config.toml
n_layer = 23
d_model = 64
n_head = 4
n_kv_head = 4
head_dim = 32
d_mlp = 192
vocab_size = 2048
activation = "geglu"
norm = "layernorm"
norm_place = "pre"
norm_eps = 1e-06
positions = "rope"
rope_base = 10000.0
rope_fraction = 1.0
qk_norm = false
attn_scale = 0.177
bias = "none"
tie_embeddings = true
parallel_block = false
init = "normal"
init_std_qkv = 0.08
init_std_o = 0.08
init_std_up = 0.08
init_std_down = 0.0
optimizer = "adamw"
lr = 0.00349
beta1 = 0.9
beta2 = 0.95
weight_decay = 0.1
lr_head = 0.00945
grad_clip = 1.0
warmup_steps = 308
schedule = "wsd"
decay_fraction = 1.0
decay_shape = "cos"
final_lr_fraction = 0.1
batch_tokens = [16384, 32768, 49152]
seq_len = 512
doc_mask = true
train_tokens = 129700000
steps = 4050
dataset = "wikipedia_en"
Each number is 200 + 40 x the weight over its row's rms, rounded and kept within 0 to 999. Layers, rows and columns count from 0. The size before them is the row's rms in percent of the matrix's.

# o: layer 11 attention output (transposed), 128x64, rms 0.134, rows 82-95, columns 0-63
# v: layer 11 attention value, 128x64, rms 0.128, rows 83-95, columns 0-63
# q: layer 11 attention query, 128x64, rms 0.134, rows 96-106, columns 0-63
# k: layer 11 attention key, 128x64, rms 0.13, rows 96-106, columns 0-63
o82,093,163,233,188,158,164,225,232,172,265,272,264,174,177,235,160,145,223,225,176,233,248,220,242,207,216,239,280,154,159,178,203,91,194,183,223,179,136,184,166,231,244,152,206,120,240,180,136,167,211,232,199,216,155,161,255,225,228,199,196,136,246,219,214,199
v83,081,166,144,197,220,270,170,179,238,242,200,218,219,228,184,188,174,227,192,211,228,256,258,141,244,227,158,276,209,215,180,222,166,216,160,176,144,174,196,188,190,170,135,223,167,160,161,214,205,260,199,57,234,185,202,203,201,257,229,142,195,182,157,280,143
o83,079,192,157,165,175,240,135,208,134,205,231,229,233,188,200,148,177,207,240,151,174,308,220,296,161,247,188,168,203,240,197,212,249,163,158,201,188,222,232,287,255,239,189,202,144,260,183,185,197,232,142,174,180,183,156,216,215,175,212,240,180,230,264,123,169
v84,072,206,235,169,194,159,213,269,259,151,182,212,278,215,172,223,254,202,193,242,157,192,163,161,224,254,239,125,195,136,221,193,136,167,234,183,156,229,251,212,225,161,137,226,185,200,204,222,212,137,214,274,189,209,238,188,215,183,95,149,198,246,224,126,235
o84,064,235,156,225,229,225,247,258,240,231,194,186,267,150,116,212,198,187,106,259,231,197,170,109,171,199,186,208,210,175,246,156,174,193,187,199,242,156,207,151,176,161,97,216,154,214,184,197,225,155,132,210,194,212,280,230,206,173,159,178,212,236,255,224,173
v85,087,200,164,203,247,263,133,242,203,272,192,165,217,224,172,255,197,184,226,186,161,227,300,146,192,233,258,228,160,219,240,199,122,201,187,107,182,207,208,204,232,167,160,161,218,167,158,210,177,233,155,136,255,247,218,240,224,223,216,171,148,170,216,277,161
o85,077,233,200,152,196,260,110,225,178,209,231,166,252,202,217,148,173,154,248,178,191,319,188,242,156,254,198,175,237,259,198,253,200,163,159,134,222,231,218,154,209,229,155,232,210,276,210,187,194,224,120,182,179,209,167,217,192,215,144,238,202,213,229,163,127
v86,089,213,155,186,237,269,177,216,127,206,281,202,188,271,191,207,134,208,263,228,202,208,212,250,147,179,201,211,214,198,135,210,246,163,199,170,195,192,149,193,256,182,233,214,290,268,170,218,208,177,175,156,181,190,130,179,254,187,251,213,204,121,135,137,228
o86,088,198,198,140,240,170,234,175,205,151,171,177,222,226,266,247,184,210,198,234,163,139,184,208,252,135,154,156,189,283,209,200,209,225,244,227,175,229,157,236,281,241,273,204,237,217,230,196,207,161,196,205,239,82,172,168,240,227,161,204,264,149,152,170,235
v87,081,226,217,212,159,159,228,204,281,147,173,209,117,136,229,211,248,258,263,191,239,224,217,181,216,124,274,178,231,195,154,234,255,196,248,187,231,182,193,190,181,227,245,243,170,207,192,205,163,140,249,172,209,235,234,132,143,174,301,207,209,163,225,221,164
o87,080,123,198,254,199,232,233,288,164,222,197,228,202,180,250,183,205,189,220,202,272,208,185,257,252,276,273,220,186,147,180,207,93,231,186,234,193,185,178,188,222,283,185,110,182,220,192,230,118,183,206,223,188,218,180,197,183,156,250,222,188,165,152,224,167
v88,076,194,192,310,216,289,224,145,274,173,257,265,171,254,204,175,235,206,185,199,193,206,210,250,190,205,163,223,165,263,205,198,187,232,155,203,176,147,178,224,226,161,119,255,219,199,210,192,204,173,186,91,173,198,228,168,236,231,229,158,128,213,165,197,243
o88,072,193,133,243,215,167,189,225,165,176,216,210,261,197,192,234,166,216,191,141,205,218,187,228,145,125,155,206,215,200,189,229,261,213,252,268,175,274,178,325,156,233,209,191,161,210,180,208,235,170,219,179,161,110,157,128,259,249,199,223,215,203,259,196,190
v89,075,247,171,244,188,198,207,195,201,252,168,129,223,86,213,165,210,273,251,215,180,175,244,226,185,206,223,130,180,236,194,228,220,168,236,167,243,226,182,152,192,211,183,230,162,188,246,270,204,209,181,265,217,272,172,151,271,170,243,215,127,111,199,199,198
o89,067,236,139,222,218,202,228,174,186,273,167,209,193,196,254,230,218,181,183,164,216,194,212,165,176,257,228,155,168,179,217,178,176,153,135,128,217,263,221,209,205,299,225,229,241,196,203,271,186,125,262,213,183,260,208,158,196,190,207,240,270,148,117,182,132
v90,094,245,194,191,197,154,235,176,133,188,249,203,235,250,190,149,150,238,232,243,104,195,186,167,175,207,173,121,228,145,167,199,202,195,218,220,210,269,249,195,254,186,186,154,147,212,289,225,197,209,135,222,259,166,229,180,259,221,133,202,260,223,167,172,257
o90,097,292,203,154,158,218,235,186,237,175,172,178,258,257,239,216,264,232,146,245,194,164,266,100,177,151,133,151,201,200,224,156,199,160,167,241,243,146,191,189,209,149,224,229,193,177,123,231,217,150,180,188,222,211,220,208,259,229,167,153,240,148,211,189,172
v91,079,279,205,162,174,172,209,187,217,147,239,262,165,167,222,198,135,215,249,202,224,231,117,143,250,242,188,134,234,140,208,233,204,221,126,291,152,197,223,179,163,194,187,193,216,94,194,200,170,131,180,275,190,223,235,202,217,195,199,180,236,199,251,210,204
o91,078,161,180,221,192,305,219,170,168,214,201,166,251,224,198,239,259,197,145,233,229,192,242,115,207,232,154,190,203,198,166,175,153,192,224,226,187,171,282,228,217,103,164,200,193,153,180,238,129,208,269,218,189,202,276,190,170,165,284,183,213,205,174,149,161
v92,069,204,212,177,246,153,216,269,145,186,191,151,216,243,198,194,274,200,249,201,126,187,168,112,224,190,158,181,196,251,136,197,180,122,276,156,174,189,225,218,155,176,237,228,176,250,235,263,185,228,164,198,244,161,147,244,187,286,202,223,228,254,222,229,213
o92,067,224,170,225,150,255,171,260,243,121,166,209,127,181,211,181,196,183,181,235,169,208,221,161,222,177,176,177,261,205,292,164,143,187,146,274,218,118,181,164,278,240,213,153,184,227,191,154,192,200,231,213,227,234,256,237,230,249,126,175,168,193,178,187,154
v93,075,193,219,212,164,262,226,182,200,225,172,278,238,244,216,191,148,248,154,136,180,157,238,201,213,199,161,275,148,164,194,242,176,177,149,138,188,132,190,173,263,178,125,157,229,298,250,248,203,188,199,238,224,181,205,201,197,256,141,211,153,164,232,230,237
o93,070,264,164,244,138,184,279,229,235,154,126,183,272,201,205,200,218,221,196,229,158,214,225,222,109,251,165,180,199,251,149,237,224,159,209,180,194,234,133,181,154,232,210,254,195,166,221,209,257,235,246,157,142,153,195,149,197,200,171,260,184,229,241,169,268
v94,090,207,265,226,183,248,247,165,203,216,179,151,149,262,194,237,251,205,218,186,147,173,136,123,215,194,106,148,228,258,178,227,248,189,203,255,231,211,259,229,209,218,224,188,181,269,151,159,179,223,209,188,182,157,186,200,199,200,156,198,220,319,149,217,150
o94,095,209,215,229,159,198,208,212,198,140,232,186,148,228,150,183,195,247,290,241,197,153,201,125,221,157,208,220,104,124,266,229,229,249,198,241,192,134,176,206,211,189,184,160,224,191,165,256,222,221,224,169,261,194,239,194,245,261,212,169,102,166,229,180,243
v95,088,265,311,150,165,147,171,221,174,199,185,215,214,190,195,182,181,272,138,193,202,246,159,158,185,220,183,144,192,176,181,196,163,242,179,225,221,260,216,214,192,232,181,143,211,216,256,223,183,203,204,222,166,282,227,262,187,205,113,158,261,258,287,166,213
o95,088,248,219,180,153,223,225,196,270,181,288,154,224,247,162,243,172,220,127,241,194,208,177,69,222,229,207,179,186,208,145,167,204,191,185,201,239,158,240,130,208,158,157,236,165,182,138,195,133,249,258,176,235,206,242,217,179,223,202,159,177,241,206,255,202
q96,069,179,214,252,192,222,225,231,212,233,180,182,210,180,218,243,227,136,196,204,188,231,163,138,274,233,196,170,250,153,168,154,200,222,190,216,214,230,155,161,231,165,213,189,211,176,292,198,172,225,178,169,148,119,264,176,254,227,298,281,124,216,273,225,184
k96,091,157,224,261,236,169,256,259,215,194,252,215,155,196,207,236,185,267,225,191,230,222,196,235,214,131,278,210,172,134,164,144,234,177,134,174,204,239,199,167,191,177,179,227,240,187,258,153,206,162,201,234,244,243,133,147,215,233,297,180,149,244,136,208,193
q97,091,120,92,156,168,238,224,223,209,147,179,129,177,193,215,234,141,232,236,223,180,219,172,243,252,198,167,195,111,191,177,168,202,160,172,195,195,208,183,213,239,238,206,193,197,197,251,237,173,149,199,295,227,240,152,248,170,233,271,193,219,283,174,167,213
k97,095,161,184,205,249,172,215,169,186,156,214,202,274,202,213,180,126,209,200,265,294,236,206,193,180,241,206,193,184,139,214,210,225,229,263,159,183,229,236,189,232,207,164,219,218,270,243,143,165,163,146,163,203,225,179,235,157,141,240,185,131,141,132,111,239
q98,082,228,207,273,224,208,187,165,182,165,209,196,244,205,150,159,272,206,173,220,233,180,203,102,173,172,212,297,268,206,216,146,199,257,205,253,141,251,153,220,180,241,137,229,171,221,204,240,199,231,170,109,251,194,210,223,233,197,157,182,165,189,266,236,157
k98,089,222,229,238,252,209,172,183,103,181,174,195,202,154,170,211,255,221,190,156,202,203,213,115,230,191,166,215,282,193,219,190,198,253,150,134,201,284,196,193,144,148,197,243,178,167,209,229,291,222,197,177,189,255,244,155,252,139,210,199,181,189,271,145,229
q99,078,244,247,156,167,202,226,233,173,172,163,139,237,169,200,144,203,237,238,176,158,109,130,158,205,166,167,187,219,192,194,161,204,202,206,179,250,241,209,203,167,294,163,242,130,218,195,199,220,186,224,203,194,226,262,109,214,134,249,145,220,291,188,229,212
k99,082,260,175,244,183,173,166,198,239,209,286,188,185,241,119,194,237,306,166,195,213,158,239,226,168,182,224,215,256,156,164,163,215,212,216,207,192,195,215,222,161,114,139,140,179,214,277,184,162,155,231,174,144,225,215,148,215,247,271,250,176,189,186,228,186
q100,104,151,232,233,184,227,233,168,201,220,221,211,156,133,225,249,163,183,212,196,110,199,145,212,287,223,244,205,181,267,184,284,113,227,201,146,204,189,164,219,167,182,201,180,193,203,218,225,230,187,264,215,249,182,157,256,213,170,122,161,154,154,271,164,230
k100,099,187,207,197,132,172,233,252,194,239,224,153,121,188,253,208,221,259,161,127,200,213,212,191,173,205,201,125,271,184,228,245,198,167,150,213,219,188,195,263,292,242,207,129,106,192,183,258,227,239,191,267,247,182,172,194,199,182,182,195,145,225,168,200,154
q101,094,207,199,181,252,191,152,218,167,225,166,243,172,219,214,144,232,128,178,201,205,249,234,174,189,209,243,222,256,187,192,313,169,256,207,204,205,222,141,172,211,218,195,116,270,260,260,205,132,222,200,186,141,195,211,170,177,197,228,299,161,145,208,151,168
k101,103,166,192,235,247,129,180,226,200,231,161,165,223,229,229,160,197,203,151,177,227,276,197,175,123,214,197,205,232,223,243,203,168,255,218,261,141,216,209,152,188,206,211,215,239,200,256,112,138,261,269,225,197,206,132,150,186,240,113,178,254,239,150,188,222
q102,114,150,187,248,283,217,186,185,208,218,207,227,134,252,221,182,170,130,176,214,159,192,220,128,196,206,206,220,222,203,178,282,172,189,262,172,262,228,151,173,213,184,200,185,270,256,242,208,172,201,164,222,223,144,151,163,220,236,198,242,149,130,285,141,146
k102,120,169,170,239,230,122,181,192,210,208,192,168,211,212,207,128,223,217,149,174,262,261,139,201,132,221,139,213,252,196,259,223,218,195,209,238,175,171,198,195,225,221,285,209,225,205,273,174,185,265,170,263,142,193,150,220,248,244,169,145,232,255,134,207,255
q103,114,213,210,153,280,211,190,187,165,223,212,162,253,182,220,190,188,258,189,186,239,212,247,249,149,146,259,223,179,153,237,121,220,201,221,154,165,222,214,186,191,158,167,160,165,180,196,178,188,178,185,192,161,301,203,163,195,232,206,187,222,338,109,183,231
k103,105,211,216,173,284,241,165,216,111,184,214,263,190,203,239,200,178,191,190,199,187,126,245,240,229,207,248,205,179,170,200,227,127,258,256,191,182,183,212,145,136,111,164,224,168,146,178,204,194,164,190,79,185,186,214,161,159,164,196,268,195,216,199,238,217
q104,108,165,147,164,225,109,190,261,218,209,231,147,182,243,181,201,186,240,194,208,266,203,246,239,194,179,259,226,193,124,206,136,315,161,201,219,149,215,208,245,220,177,156,180,107,177,227,151,203,195,211,237,248,246,162,248,227,231,214,163,230,242,171,182,175
k104,099,209,170,167,251,207,131,193,203,161,233,243,171,215,136,258,163,197,183,187,209,179,337,194,206,166,277,204,192,199,200,215,203,179,233,215,162,178,184,249,170,107,136,124,167,106,217,203,180,226,148,195,215,207,180,221,209,236,246,228,206,229,262,162,208
q105,092,279,203,186,210,233,150,240,90,155,256,239,240,220,192,158,239,240,198,209,169,235,216,223,127,204,185,178,202,205,213,229,157,229,196,108,179,178,237,165,276,208,126,145,221,220,183,210,178,256,249,182,216,251,277,151,198,196,214,184,184,225,166,133,203
k105,104,241,187,262,204,188,140,223,193,182,242,202,189,231,185,184,235,218,165,219,248,153,250,252,191,188,159,172,252,202,233,320,172,189,299,217,159,164,228,183,180,254,122,217,143,153,240,211,179,248,266,175,265,174,185,183,176,149,200,208,184,256,146,224,200
q106,092,191,177,271,245,167,218,234,200,179,143,247,172,252,183,244,179,281,225,179,238,221,261,206,172,172,169,222,160,182,192,192,159,205,196,173,220,211,204,157,162,184,213,166,327,223,124,173,151,223,186,131,169,230,222,119,209,131,265,187,219,194,247,155,204
k106,087,217,205,212,250,164,186,211,243,200,176,166,170,206,192,224,227,163,191,143,257,160,215,220,148,239,165,133,245,173,205,223,201,204,238,165,197,134,271,123,201,277,244,193,143,164,268,142,241,256,323,219,237,195,241,167,169,213,201,238,236,220,171,215,187